Part of a small language model's weights: MLP 192 SwiGLU, rotary positions.
Each number is 128 + 32 x the weight over its row's rms, rounded and kept within 0 to 255. Layers, rows and columns count from 0. Numbers have three digits each. The size before them is the row's rms in percent of the matrix's.

# gate: layer 6 MLP gate, 192x64, rms 0.209, rows 17-136, columns 0-31
# up: layer 6 MLP up, 192x64, rms 0.19, rows 17-136, columns 0-31
# down: layer 6 MLP down (transposed), 192x64, rms 0.171, rows 17-136, columns 0-31
gate17 095:150157173153115155129156130146143154186189169130067166173134151120137205069148188164110093102066
up17 095:122065113173146158109203149155120171112167135199092125149119162088108175129109142165110117136114
down17 095:137087070163093109156179153129145114143101129164153162101069156086102082193127115092102159137108
gate18 105:105130121090096131212126139144120122087118106098066156119174155187170128113090122121140110168158
up18 102:125136109157163088185090120119170134167160115149112087113206194116141117154063122119164169130108
down18 102:113180136115135173096142080157112063135083148137104163148115064112162159073160097122119091124194
gate19 102:093190075116143096126117156121110103197107144114113184155134106142116138147130183069125121154176
up19 099:116106126053131129115115099096098107097133122116172152116129046174166125128146104101139168166146
down19 104:156144156221101102102118190157116140124059112161107146088177129148121092127150154130088175138099
gate20 100:146110169120096123084127119093155163145134178146118168113129134070118145140101136099132092141205
up20 110:079106133101127121104102112149096150120102087093121099068063176177124087139126128127069124175096
down20 103:166122166131158190156136139083156144175127131129116169164117089126144156120127155124153151067137
gate21 115:209130117115157124076118135114110147106138151104114092172112102121097144045149088108151086105123
up21 099:146164170119105154094106116126095086169160138045113185146043065142100130139178135115088090133101
down21 101:146162081109146163125123095125076120133143165132153085146155177126102152082151110119158166053149
gate22 098:088101133168183071139116182094081123135088086172118095147107113071113118078145149120133174074112
up22 096:161163116136123050129109174096064133204134198106134121108138168136052164122111100150154131132148
down22 095:085114119104133144125173173136182091129132188113228150179162072079174165127148145120106174127123
gate23 103:112107107144148125139166122174093120149117140080161092127071149113120153107205072158117116155120
up23 102:161177156127119117117118111147082141141092119114160092154101152147128154141151066191158127065083
down23 096:109169126160093116116112118148134150109143131116106085154091141093119061132127156142146183135108
gate24 116:179105107156128128131215157099081099028158123160103150149096109137087135133094159098132169133103
up24 111:080128112096082116111087106110150176167102219078169133124167132142161093132127123134163084152124
down24 115:108102145194131079156097125078132123089084094089138145098134168147181114095127095149104090156138
gate25 097:073057155112093173180129087090182146095105092142114089094105132070130179176115132156159114113142
up25 094:153102113119161152121108090132123116077148073109140126139163128155099146157151102123143155176027
down25 100:144097128154120137125117097157188185099096084091167075093146152086134127179152127198121164143098
gate26 098:174139106123178134121167137092136122159129089126104124095078090126132129152163062112119121126147
up26 098:090100224088134192139082097173103126139070113154175149148160170129177149159172130165086106163086
down26 099:104077152166134127133057126136113079162103121107097147139168144160131095144148084153144065096122
gate27 115:127132145139100167136133090116164123180101126174106166102172086151148156129134111147180086138116
up27 104:079134144168172143120116109172175120168153057166146059059098137124143121109121078090151091128100
down27 107:129121161074145172156154133087111111144096136168083162146157055128149176120136095118171095137129
gate28 109:097108127116116123141170130157131155048153171141087069132085090133125072106087107118101085130120
up28 110:099085160123098095160120163100110052086128130135104107114154112088174135163122121195128147120180
down28 120:146197120178118098078106114140126164106084138106149132179089128142130153149174126089123149086087
gate29 102:106080152107106139113141104112143139138111131089152120149138144158136144084044099055176073099153
up29 106:106144135156150118090069155145072103158032148166063139168127096086098122131120173151156184152104
down29 103:153094147154179117128119133151179143139117162160120218117147132144129109148170144152155220083152
gate30 091:191144127111083075116105148068119083107121150130167131084177126116071073120164120160125173125097
up30 096:150113137081095056193108149083146110088144135127139140073168150144111112098154153144135135106067
down30 088:172111118128157149089159107148169110147087145123144085127131113173122097145122118085090161126141
gate31 095:134109186133136098111170105098163179139110197130159079182111107108133112079146041162142142082125
up31 090:148108167147134161111185137106153115106118139133195077111119105119130169147140118146103177115128
down31 087:181147087136129149145136082109120165040139116086140136147146125156076143144137104073143169135153
gate32 089:178119063162092103065156103077119121122108152148145133124097126166121124163128138130165086116141
up32 087:095083145108153113166122154150149130104132104158129077135152152147090122090121182155082151145081
down32 082:094185147130134175131069139152150105163083177064157097132094121103141093133139105120133081106163
gate33 104:088190119072096105124156132181079092114082133109160142156177124191174162118128141102105118142109
up33 092:073145124141049130163119084216143075135078113173086118095085153098105109201153152098142127167120
down33 104:183123134175183150111104121120165157098139119128120118055077193086088114158148116156179125146159
gate34 097:124209151098156129171144144117164127104154091139143072156177099082081089157138099099212101101134
up34 101:133220186121090120174081141105125118127100107139177130200157066112148124177168104135123148103089
down34 098:139098023131093125130167155103140063123090178157125134067134127079130101126131103090162122157163
gate35 099:121120106154162111158138165137144160111099114106131117113138145183102113154106090114154077164128
up35 124:137092092107067098158088164121098110118140076160099118092108104135125170144147079168187106145120
down35 113:160167154120195133119185095139131156099127144116179179156165142130147111113143184117098132143171
gate36 106:129147125136114070140182134136127139100155152149160071109087093118172171112107106152188143163059
up36 100:134091062117090069100128122074100154108071175100155101139080122103111080121159100174194106076090
down36 110:110149190113111129107104113106125140132161138083143142175094111111097102064133161119147116104140
gate37 090:136163100136081122089100104094117137157129204118169165143127099148144127123123093103098129062150
up37 100:149132078156066069122135100132104108140138165160134181138137113170141151124123094125127116125132
down37 095:178092114180120151101147122151162163147150140144073183118167125165141129119149138102120189130102
gate38 109:100107124161166089108120159180105076101072101137107140144105089113083123145079131120153195168140
up38 111:128112120140164154186049120067146135113141134102079157169129104083153149208081150087092163156138
down38 110:121159164183126127077156137133130156166097069138120096127087175199096151104097107203122101081155
gate39 095:117167130151133120171134124107082204152120139145115135178124105126168192189102140135174149117087
up39 091:147112124143111110164098101107132126110148116120078074107149117099168192175148174102216098092125
down39 094:215138166156129108148142137099112146141158100091069091143175120092147136183158185076187113135124
gate40 101:090205120124110116074096151056127163114103170140142100132124154121165090146118102159144074129147
up40 108:143134153082089132179122153125119093093148140180116149136139148114146088142138114163100093121110
down40 104:152158140149088082126093137147195138095104124135146117137158156201126104160111100101123127115167
gate41 107:104133134141124137085103120110150117107149105093097097169068111061142107126088091146170120157196
up41 109:102166178059121110144142140135208142171110152095113154118133142126141127134181075159164175159095
down41 111:072159175070131133156112137139113181137121144080137077087133170082132152140148056122167126133105
gate42 110:173118116087094102116053115090157095119078139106102173150171123108179126136134189136141111177111
up42 111:053124135105127135139148115074107189085161132144135050034130142158131085108119092116184144109125
down42 109:135138150166139158206166163162144095070131109113099172111097122138096140123118075108195111113110
gate43 100:146139088174145172119107144098165166166086131104158127128153159158140166133109189155118168140089
up43 095:131112086164151060132104200123100113108139115115179131086185119151156143105106131152148118053125
down43 094:129116162125057148111164112195140225087103077144128164156090116102151139174125160160140124160108
gate44 104:123121092106110053138124109112049115121112149095182177122138143130103111130170123103156119113129
up44 103:060114128095166179153120145152133141154160085129165126133120151169081189117143134123121135116158
down44 102:119110117111103108129093119081088107109123155106156093119102142121165117144136132115153143203098
gate45 090:167101135184082100139149178122196119099137163131125130106131119130075140103165156184118109132109
up45 099:111113141133083091142132129037133158117098160059128176144129096175182137165150120146111095110128
down45 105:102149120108122197097071162189150078157135139155149109183107114108158118107066153140139177115159
gate46 094:161090120142086089134116074117129087173077126068173145169114065108137137105115173140103066149118
up46 097:159129094124135142123118095158159153163114106071136145119163175188105141062049153115137134158141
down46 103:123154091169056102145108157153129135071158124111135187107121083122152165120151124119132086185136
gate47 091:115089190104168144097124160138077170114078172139165159168132101144079167156105149112119166166157
up47 095:119098161142183173124148104151105146155114141186142162137047089073151178160163132143164181175144
down47 094:133113107206131060143099122096165161155135092123087088139140158120064106089098106149098066116174
gate48 089:138086109163179121063113125123108077155106182091144154127140183061151129084117146120124113119088
up48 091:068092127097097127174090085072128116106122143119186150148095117143110110146114076186122182109084
down48 094:177138143151186111060153113118100129133114153172066110142186116096095125123155172066121089121197
gate49 106:122147143087075106117091059108101074144141034136114137171163080130157183140116101147117094156107
up49 100:162069171179150096071140160106170134093124123054182102111078065143085106137137169157146132094097
down49 104:149124118189110127160145132124109143093095154063113180089164147101149106098117100112112073118127
gate50 098:168115094104143171144160117150086166140109141097126161205162084088084060129191098141152129158129
up50 108:150137079134094145186161088113168068076174103147103162105167132146155069119108140097125112111123
down50 101:134133136112169113123098151166112154167113139126126142099175099163137131159137073162132185161094
gate51 092:161134065077169125124132176138078152210147143124153168141122115089102139120112096152154080169101
up51 090:089189076126124116156121126145157171151217147077139160166156106132185115071159106122104104066131
down51 100:130137125102159121130164170132144172162086103125127199131115147096105126143108119144169139180161
gate52 102:113067111092152135144104159167161103072099073115197129132134049137118146160073132090114121105157
up52 123:114177135102109129102152123102097102160181161147049076081125118122153186065094109107122145171132
down52 114:092093137119158121139114152148155152133087094137178167125108124086098027188156149185109146060126
gate53 092:177110084110087085151109152164151095106084213167135134146173165124095117090124174192150095166145
up53 099:157120142052151136137137103148126096112119114131064185179169118173077172085159105105122085104103
down53 097:187160096153140104159120187147091135183187109138165097100094131088168092164124144146106162157121
gate54 090:164149150152144086178149162114155129143127166137145133137141123103151105172071129135152124162055
up54 103:164120107151108108070137110086116131091139175123131112095067102150118160081134137119157104094140
down54 097:136117129119134149173063179115153116108145141098117131122111127145144163088105144173130137189102
gate55 103:150124139137137104161084157192126153113126141125145193181122136145062145180118133071118188152095
up55 097:134076098143098115153135101128069128075142159141122102134124105138158117123152168180141065145228
down55 091:106211171099164145070128132123173124121130127099141149124123134107131091162125119087135104071061
gate56 108:091134169156180128093130143101163134136119139134162112121080189063104114177156101124143095145126
up56 111:118183110140137109098193132092166084114096111157090062123091128105125173126086113115109155116220
down56 109:107158107168132088049152135137104144110094155091095113091118067132121141114062110093167152106127
gate57 091:091090112146159151095097172149075169112132151060157131110090142115137139089149165171111092130124
up57 096:133133164118084152136112127117077110145124091149095125119100072122207127093156079123163135113160
down57 092:145116092102116112130135101108135134120156145140134089135125200130117076081097183133078088101105
gate58 098:094109131121083127095134117123160139168144069113080159095160151160081187106150119128105088191139
up58 101:075114142149165115128147092082197157170056151101165114100161152156164116125080147127088109149145
down58 099:144214128121179138085097138070193119103165135151098108158069134151105071122132173204125119149106
gate59 107:072152112150156128164091124108125140127191096179086151081091053119117124119155128159124108150117
up59 104:204090122191114112127109100104090116149100157108131132098097198088174142125151138156112072096177
down59 100:094130142121166069134198091138139135132132095127144126123062089091120091142161112172136103101134
gate60 095:145053150161140133136152216107144131126127191130161103173126140189162121170123150143179135173138
up60 099:076082143069122125143168192157150166175077140143098159086106154175133137166104070144131206117162
down60 099:155096143208131131158149116124165083120146150134114144128113107122103115136099150127106124146086
gate61 104:113086120109140119155125117083122100110121164147145150049098146103124082093108143228183112111075
up61 095:118082099131086127108117166127146099113093177160085135121112162136112150140146173185153114143109
down61 105:138118120169095130073122135151167128130155110119111070154173109139102144183171133104045193150114
gate62 094:110099107137173119134127114183155198111058065108117143153127093156137146131119171159145181146112
up62 089:111180139150198058085119168171129139106099163110116129156146156161141085113096164151068145153123
down62 095:076112113140107171136145115110115115189135082166134095130145135107139157130148170152152159092082
gate63 100:157101168186162091169129082117103085086135130129115166129144084111109127149058161115142142104084
up63 103:110113124143088199126101077113133055155110150119162125115149176147110123091118149132112092172104
down63 101:062119143100163101170118081161154106106118115085135122146147121100168110111116100141176138103167
gate64 094:123119098093141164139142173179167150116139080157102122109127145103198152159105159108092124164145
up64 108:133082146130108114153077117096118052131098125199134153097130147127163100119167107191102135155110
down64 105:152093083212110110068177144174110175093129121163097123113091146130121118145136133139149146157115
gate65 095:138114141144155167134129096058153125155110113110078139146068154093094112078121112129211137129121
up65 095:161123137185102174193090148167093098097067146141135167114129180160103161129135145142202127174123
down65 096:138142070213095116147136130199147147117116146140160128163156128170106124128156158135090144089185
gate66 104:098181143134121043118091145114153135142127138139095117088128127199094076078070145071116097130142
up66 104:077141113070075121168157202153141126126166112106085093122153150103191171192128105131141192157137
down66 099:153174110195183139127122128095139145117061122176081110131113132126066117122134140140119101146154
gate67 097:161160132159138121049165120141138183153145143117117136149145148122113106168149123100134121116054
up67 093:106099138102043121152121154165112107165132126135118158145067139096162108091134126144132138107189
down67 089:121118108169159122130135106153151196137154071100094149135122123106176177089153092127126084111135
gate68 096:135128186170119108092071099188134114145116161120131127121128087126159159193111137120183158156151
up68 101:124109094112176231184164121111175158125146107106163185157136154135139096115119103136081053113112
down68 094:120104166147067096073120158128120096081094099135109112084069141144124095066094140128103092127133
gate69 083:164106142104127169137134096072190137108081131126172150070136103067085188106160151121172132131138
up69 083:119162095102094120133151106105167137147155129073154128153119161084212104118155121107123153134094
down69 082:158123159126119160108120135155123109144106175174043137093152077131090140137149118129152095166207
gate70 103:129077160119138093124042163125121079160080143116135155125120141152128121146119121132112107100195
up70 097:101145106144019074128113106107118116181145170156145103055129120129123116150185095089181072144116
down70 104:141165146146138159170082165089151151144145117121078197109103119125138112084122103109144127099156
gate71 108:141086111175176103125096111130142109116094163152062137109115221130132160104152088171128082127151
up71 107:119140162121096110126184121141107073142090150123153142183179069139117123158091122136157133168148
down71 108:105120089099185151130122119169156148142106135119113182102139141114194141134084098100163126093147
gate72 108:134187120106071155088141108110082112094137165069177188133093088092135128176184108174124171140119
up72 103:168115117167170145089147092124091125137186162106173107123100129143132059123176079143074080087104
down72 105:145184126095128121117149102118107176080078107138110135172094101097148082092124166091142214103118
gate73 099:139122144192079151191147107128146092113103148112119169143122139057118121174069154134205106128098
up73 101:087165099187145077186109157104093153158125214135161106117174141153110123148138140167126062128101
down73 100:162103188135133154134115125089161108120149016098083130158074075133195097129123120115153162181113
gate74 118:173128115119155124158132125112102184140127129128107099159137156139120138151055108123130127176063
up74 102:200111129099113117114117127066092196135149143099123123107166162121127185104076140109166121142160
down74 101:072199146109077108169184105152107124158079097116095131101149089162165169099127175147109111122132
gate75 088:117149134061075118130110128094127124109119070077151180095082158110085130131170161131110095137120
up75 106:098120154135125204064095127184128100128109123101209118132106147117154088145152063114145138137129
down75 108:190137119152092116150156125085171171142129126169077093122131121072062183149114147080140148135139
gate76 087:119189210132152175151130090149144064131183111125174116080121135144134139127133144078127080093147
up76 088:130158103174151208129168135099207105088098167135168124090162170144077152147087130071060128164119
down76 095:102087090136147130110123109051136169141125114156137126126141108082185212149103159201068100097102
gate77 092:085125121120118092147158128134095171107174108154091148089113135165168097155060128124111135141109
up77 095:167101121118127117084125149091159142166140092145155123090117141103162069063099094139135123151125
down77 088:128145132143154090116107161068085133175115132115143146118125196153148164087136173171156117196147
gate78 093:103045123087177128125111138159160198163109106111155174146094112112076096116118076152149151108071
up78 094:158039134133105066136067124049124086114108114126162101153106128150148128172142075125107075121144
down78 095:161149126084099147130117132151074072120203144175146134114134145075141171116167166090104128191125
gate79 090:105133165167079032128162069146135196154138137149062196118137164116129133178120125179155135157122
up79 102:125146105132145115088137098100111126171047128076106119092153166149105055062132184131178098122065
down79 092:112214143137196160143120096098112088090137139149179103127111122071158133057152135144090175146181
gate80 094:159116108126157125145145130079157155143117137186183116106107083133149117125129067106125142131071
up80 097:155133118117121134070111079138105120151110143160083119158166189111085119098127138119130105142179
down80 097:144127144199166136140065097158172100138122119090088065161079135095152129077168115164117102105153
gate81 100:072130117182112137094164114188156121135038191116145140111136143135138104098080137127110101089120
up81 096:115148133188141125141102115130092091165081091101148175131070145137187142178132119121162133132095
down81 100:109107134101122149105087142059125141098193086136131096128145126082122113073206169180142102063149
gate82 106:138105136097146161163174109148136161120119159161054191142152152111135085093106104110195188131094
up82 105:148135123100123114105104189114117153148120070129090144166133126113124088169145169084092066094103
down82 095:134098159138122138098028112140149101145123117079143106058104158175151134126070099184077096122168
gate83 090:164078147183140102154070130075112110162094119108181133140089102126186180110209071131111122122126
up83 093:141078146156150157166118132106114094143105056097093137101138141135080165088152167146140115143148
down83 100:115073097130065106143190118152125095098163142166143146068138128121094134148118192151136131152137
gate84 101:103103156149150162095135121106088107100157092083165132112145151126168140082189105105139122063113
up84 099:148133154128124141163149075175169138113072170131171135150110123106111171120139109106134117073115
down84 100:177124111082180144130095150106091138164148143068112067137090178126110101156163147127144166134158
gate85 092:121103094192138184089097205110147156120083143092163159146109117105085131135157151103165144080126
up85 094:127135093163127135097142168165106146157148204076140136169113085120116160129146154148079152130124
down85 093:119136136134134157156123111148124071133143083163120148131160176158177128111080126078144093073128
gate86 093:132096086146153112136073161186121087111102136154119100155105122095159171166171091216178126174165
up86 098:074105169084112167125105105152121145083154098188180101137113151146140136080113089140069087066135
down86 092:150112112057160123131153145094114096099119118106138186088144129099085116192128162090080134112085
gate87 085:160133163143159131105128121148097097121146107115150125145131160084108173096141132115167168178084
up87 098:148134192110178100098159133137083146125157093118140112161096224092131118122142152102120150096134
down87 097:139136143179106105112142109115168129114161144092108143127094091140096121166131101142086130156110
gate88 102:077121104083172151148137095150101136111131123080117155168145133110115145107140105133084086122119
up88 099:150161075143075100108163161169113143121098143125062177114160128136194158104167129119157161107142
down88 100:042127149125164144192133179133174160123118161122135040147094071123110109123119079186109113147116
gate89 091:148152132157160167118154145147140091192142196123060105159118165105057119125107082062147138129137
up89 089:160120099113164128159108169098070075178185097173137131117145115146106140096168127122138130104115
down89 088:119179164158135179141176120192095138124133148111128059219147177096080153146158144160117201150115
gate90 087:135139133119090134122105133202111106116167178152052100097116112113086137161155108046205125192132
up90 101:120129153160078119178130204071119169073073136114173153140120166115180095105117126123139158142092
down90 102:146065114150149079094145126116138184110077130145097164112142146157144126138113143186161132115133
gate91 097:133163080192068101107150196122110069051164083129127179109124153164153117131103105116178100127126
up91 100:067118189140126143195095170185139074134130123155122167112180135117174122135157091117165152120094
down91 101:124135114174123155171144146138126126169041148147129099170116155134147169142135098106114172102175
gate92 098:131095166056110159106090106139169126096130205173120134097070108122112153095122136109164096138103
up92 092:131142075143127155133128170153102097100133083146196132062142111091144131146125121156107174138098
down92 096:068140120150159120100133128138165128095083087117160102126129140097124133105118100141167046079152
gate93 084:204112133153131106077158139115088050128136148160096102103097149089124125079156063148109196125091
up93 092:208135158099132120109140140098115146123174143170116165196116139145113097177141110134119110116150
down93 090:119178130143142184160119148065165155094122113126118131185062112121077121107165035158091080085100
gate94 098:126151117119126151118096106103132077147134141060167145123112083159117173201110174139121080076180
up94 083:148083192091184126134135134156184072105091141153075176113107163070122113130131105133134177168059
down94 096:081209102096112116152104094080073102141156120114159108104166117051151172162121123106150080149143
gate95 089:141120110181153139089162179119159184165115115077092126121153110137103115157083128127168157208119
up95 093:109127106114110089065155124139074087074072165198131121086120083116115112182142136121128086126151
down95 091:091132149126130149169092101130115132102204098089133140129164118094125136169139164155153137139165
gate96 099:139110112108159124138104126103110117107127182194093175110124139131092080120103114108131102133080
up96 101:133116148156149096151140090138150086180139154113168105104122117095166099067125119145134150157156
down96 105:103158107118075133095158124089122117140071125133169170200139086132118168184130108079130157141132
gate97 101:081074176084179123172145160124117136133122138132100143131155129088102189164099123170131091148178
up97 105:115173081140134113122149106116109142088118101127155153112121104129164160153104136086172174128112
down97 110:124156146165125152147127084112103171068095079122149084150114149124107122101139111173156120111123
gate98 095:184111148130132112064159114151093046112128123117134163177093098130116188085197101114115147093112
up98 094:091103090049129126168167109107163141084173099170137099121110131170161119140113164099126106174139
down98 094:197186125092128114089128133167118085103100128084159132103144129153114138115173119146097132120117
gate99 104:140139087127092120113123165153102155155104163077101090153198142157069145112134057150129167135132
up99 100:137116132112151168117178149172152108133121114200166090142117117124118174167172068134173139133132
down99 099:136115113151173115126138072151086150146123083144179159079084132125139109115119152127120163101099
gate100 106:076161092092169083117231170114130114111120137152128160114105106149136184129054176146158133123121
up100 104:127151143120121107140119156044156170225162164130125094060186158130099164076123094119127127083181
down100 107:097134131112160098137162163175114172133128141134112167219077072135180192122073116133078146091120
gate101 098:136125124158119098113083070081099168186100107147167148155172163129055132095090132153148137127076
up101 100:119172128133157093107154162180134118154094082163106097112126146157136121165188111126122130171144
down101 102:123048140099108175159095057106107156104228133127121129150124133148110139133080171126111112104115
gate102 093:110148088146138113126129156201124087153103114140083155085142120118115094162107158114157144112184
up102 100:119140151101145167140120102093177212141144070134163085112089132133145178083128098111169107060217
down102 096:124135126144117160110120132119164077147095159139105180091141094175146049098101143057096143120163
gate103 101:097137188168070115094117117154153089126109179086113120119110108114175166092102126131110148040086
up103 111:093145119157085131181106167057158196127106124113182136153145116131149124154116087071170122133124
down103 106:105211132150106121141136092168130196126102116119149141082136129182109149157071119137168106104128
gate104 097:036132152106199119098133140143138106159132096138113096186127118076127124124109141135185122109130
up104 106:169120124124168163162158156116097101201123118072137147121099073173077147113202115108105150124171
down104 108:148136146082124098146139125095159132100083141189162123199165189050095084095118068132168086181135
gate105 103:153112153087181172160159145137099155119121119124098105142158171133155052100139154113066110132152
up105 111:076077116166165118136111133187096174154086115113135167142124130100155087149114163169155120098074
down105 109:108132122078124158142074164095104129125108151145125112186128180158130190202097079081091161179140
gate106 102:143101090199120121099140099162153106146113116116115133121134146132099171129068156095099121161085
up106 095:130121115189082160075166087123191133117118117179086075108120114121069070153102127114110119128105
down106 091:088098121142214148098088130141141159137095126099150078139167081099100097133108184181082175147123
gate107 098:151130145156120105133131082124125138106168114123137184130136093120117084087149129092169076062122
up107 091:144127165194227105153149122157142105149088112133066108127124209112090117158164117140092163136112
down107 096:067127115082141159142093158128149119160113131137117085121078128118152175177118084167085200200128
gate108 103:134096077080113157076158097121157123162164109147160158093086099148123201091150122131169077154183
up108 095:114151065100161170175160137182151111145145148093126074083098113061132089175156048103171168141101
down108 106:047139111136144197165113119097123129099120113165173071158129141074162087164130062115129080097150
gate109 092:149097141189156082130078087129174161102084130165143149135137163131175105122114129151096121165163
up109 086:151131117170181131159059114157133128097142090145120202115122113123120181151150116110100124142189
down109 084:144185138084070103116127160060100124196179143176149101128116138159125110152151150102154102126093
gate110 102:138172153117148153098162143142123114200139158163093107098176147163124127141158126118120107111113
up110 101:131128136174197156134139111116164147095150180126140095178112181152122125102096065101100105075081
down110 102:115108149169131142160135143123104129181135156160082136093143147103126175150155157134112152156112
gate111 112:137098120186201126128088118134168105116116075132139124137120082113109131141180100189128141150152
up111 112:190095153130139115196049167155186123115161144147122167116125133134130106147148125151152158181164
down111 106:094144131120090180149129083150133152131106116116173118142157123114092138075119154132150217111107
gate112 107:136077131166099095070145132103153192107123071203154127083090159148117148092108112168109054142171
up112 099:095125129160153077106103072103136163161137145171149103089054125116091105101110180104175113107135
down112 095:117125125079107140139197158098095102181141111179180134156142148178083162154137043186098142150133
gate113 098:125107123147029096139128145137173152112143142162120164107151112078157091168138152160161090073137
up113 096:156149118133067063096120177113067137131127122093152163096184156152122121112143132148155146187183
down113 098:169092077096155207159141165103104104201096175162127103157160107087178104161119106081099143104128
gate114 106:134093155116153131165088085099123072115114117138158130163103124135089199159104133078151100110109
up114 100:132088121108153097137075124150094146161099082152122100109099074142130056098106109145125162146134
down114 099:064099088155122149081101138183079146094119101108165106108119125107119078140133113128166087112119
gate115 094:145170148117121102113143117123153108120147210121193144063185084156179138129072156098131118186072
up115 093:130147151158218129183130121101110079171125115115119149143168191145101172127116148110083160166110
down115 097:093118123161125093142114154129098079117075103098084133170111155028119156129121117178136176063120
gate116 090:055103120139128060097069139127120080106142138028088118092101121177149130133137133139092165101131
up116 091:065124118145135126059146133142087139129165202117180167141141108089122094167100110170048099120153
down116 094:115118128138156113084119150148088093141147141132143141130105107123114107156112087110073140094123
gate117 103:138162115136115138134128088126183170167171125116165171112171152122062112093125098084130108138106
up117 095:153150145117130106151149092070069143061150124113083153111170134099123095049180154116112093164099
down117 100:132180126101182150118157123148160140149134132081134181223100132098116103115148135115115198148114
gate118 100:107122107074146089100105109097080095057129135151185120091130154154150083129128153144092114152138
up118 114:090155099104099125126090137099117084129121123135071107082142132134154166155109200069070141163163
down118 106:166102155184135141122148107168144184136139148117161125155101140090128077110120076166135056044121
gate119 084:145158134131129147161096124167083129152141114162107176131161143147069131129090083160133186166105
up119 084:168170159074116100134106147179156152131161125142024127089147182130123099105078097132171123097147
down119 084:172183143122116177152124119130119155146136129168071124158169162136124108104137109122145202137082
gate120 096:138136129128101138238132121120156131161124143138121147110140175099187142170116155156109129075145
up120 103:183125157142117090117115120165066104107115137092115208131160173057131164173122154180124133134067
down120 100:170094139069147102115153131152132125104117091128194081149140085083109152173170135113066091150080
gate121 108:153106156110129107115106189128171074156127181133121131139098134166076120140128118147091176129089
up121 106:096090189141105111165128111136154110141150165128115152096104186112130085125137125100121153112116
down121 106:158089143080106129137126138133145052163162147145110155188133078123130140163113122116112142135129
gate122 107:089119151068204121132180099091124170109139117109119200155113142088160163100180135162072127126143
up122 097:154085177106154159115123136100082120114121169100118096141145125095163151113107103155180160129089
down122 101:094156109135114159115099164187203121145133158079093121110105104106097105097061126152118116105168
gate123 118:083134114108107150130142169156181152102173079136123099123105087123088173082144100114093107107139
up123 116:142122097162096109137077084160164154144107146141109169064102209077111092088056126080140082179172
down123 115:114108127151177144070114088136132105158148145098089141133098138136111063140081112139148080146200
gate124 104:116047053119092095103106146201152170139112171142162095121088134126110077103092066116134053119112
up124 096:134164137143130087127058118134120066117065077113165122145138150128133204106138201127120178160119
down124 090:090120197075193144155121136106160169120198076127140121176158108143108160158130080056140130146142
gate125 101:146103147145152127133128144096173153124143135149132164183093125144176194092166159091108128160110
up125 101:168192100105127080140076170108129074126151125103145061134145148157175148083102120115223122135128
down125 102:132124145159129109162152136167137135141113132075150154123084087128196194132123120146147111116135
gate126 127:096122118087134140087147097108105117096120121126136113114118068077120138091195118174117145102150
up126 112:102151131091122117104125135089119132163133091124151144153094075176096140086201111194070142101142
down126 099:100121116140094124125102064130093164110133110124106060132143144051165115119160111122169150139154
gate127 102:158090105106118143103132169035110141118123154147158105103086166163130156138196094125142068072122
up127 095:175161127102073111171096115099126147105129095150140143121177044095166182142155112211125123132116
down127 096:062115098149170106168204119175112104105104119103135171213087198108154123122094156109102103145142
gate128 110:082116123146141153167181057120113133176107135174074168113135133125181126133099069148118110129168
up128 108:133081140090102138085190053126166142146148102125104083139085112128139075043090131147137117149172
down128 108:135146122113120059128148114121093153139159101164091134144122177157102101143152094155082102163169
gate129 089:127103099095125156156115100114107126185115072066124152160158090102124127099112113156141147163142
up129 083:155096163171099154143084144095087141142144089104122110120117117115098189118165160148155142118126
down129 088:132061137143090143127128138127134112112168128146126075105176179089138096133126170075140152178118
gate130 107:092089140196117129097142127131103141111160119014158114101096087120089184120132147120102169089129
up130 117:168124125107137082165099111122104158181089102156138169142186125163109137099107138175174129132166
down130 114:119131111143095174117116164123161109029160160123086142115085115103122112104168144112075165120067
gate131 115:105106113106134104127069190136091140104100107157104162110021077154087083204136094146133140155141
up131 113:138131186136123179086124090143184119145147098131103130084156160076172151092104129131109121183112
down131 108:101086109127171140111093138122082143109097143142081165081125123143169132153117099128140088108187
gate132 096:100100115150121144056185157213131145094179106097141171114097160161157167140149067097167116149131
up132 094:114077125043122109122069093108087125142086142168149081089091139123164127122174097103125146128168
down132 096:132156147144125108120167202150116113148168115129101114193174157136108176135109132149103153108119
gate133 097:099141110118090147115154078141170144194122148159092117073061135123181153100143092128143189172110
up133 104:163122160130194093162120093095090111071144135095154184148184088135105121123082147149110079087171
down133 102:146153146158153102133074122130105099061096140084124129145183107154061119132085115102099016105131
gate134 108:112115134083123181118187149190123146057103112081170192081169158115114143095154158113170090112124
up134 122:061090127146159167153097161150127111118139125073184096104109100114103180075121122140114165117166
down134 118:172189108159109145113125068122127157139062167160081114125165154180156104202141137122096069128156
gate135 117:132128129130087115149138120129110118120228134126092138070078152172109162149104142206130111153069
up135 123:093109100120117116163113114156113105080184118136092118123106177132150133108146197101105037121130
down135 116:083146108122102132144053119108138189122141120169144137133109145072165104085139128164144178102153
gate136 108:134116088079140102102082138107137100117079170100160113142062133140123130181173149161129164145108
up136 099:122176185156094130130133091146172077115179169086113148067153125154122169082099106150128074121132
down136 099:127126114113129143128125121117121113054049113105127102132117157196144086209129119112083117065156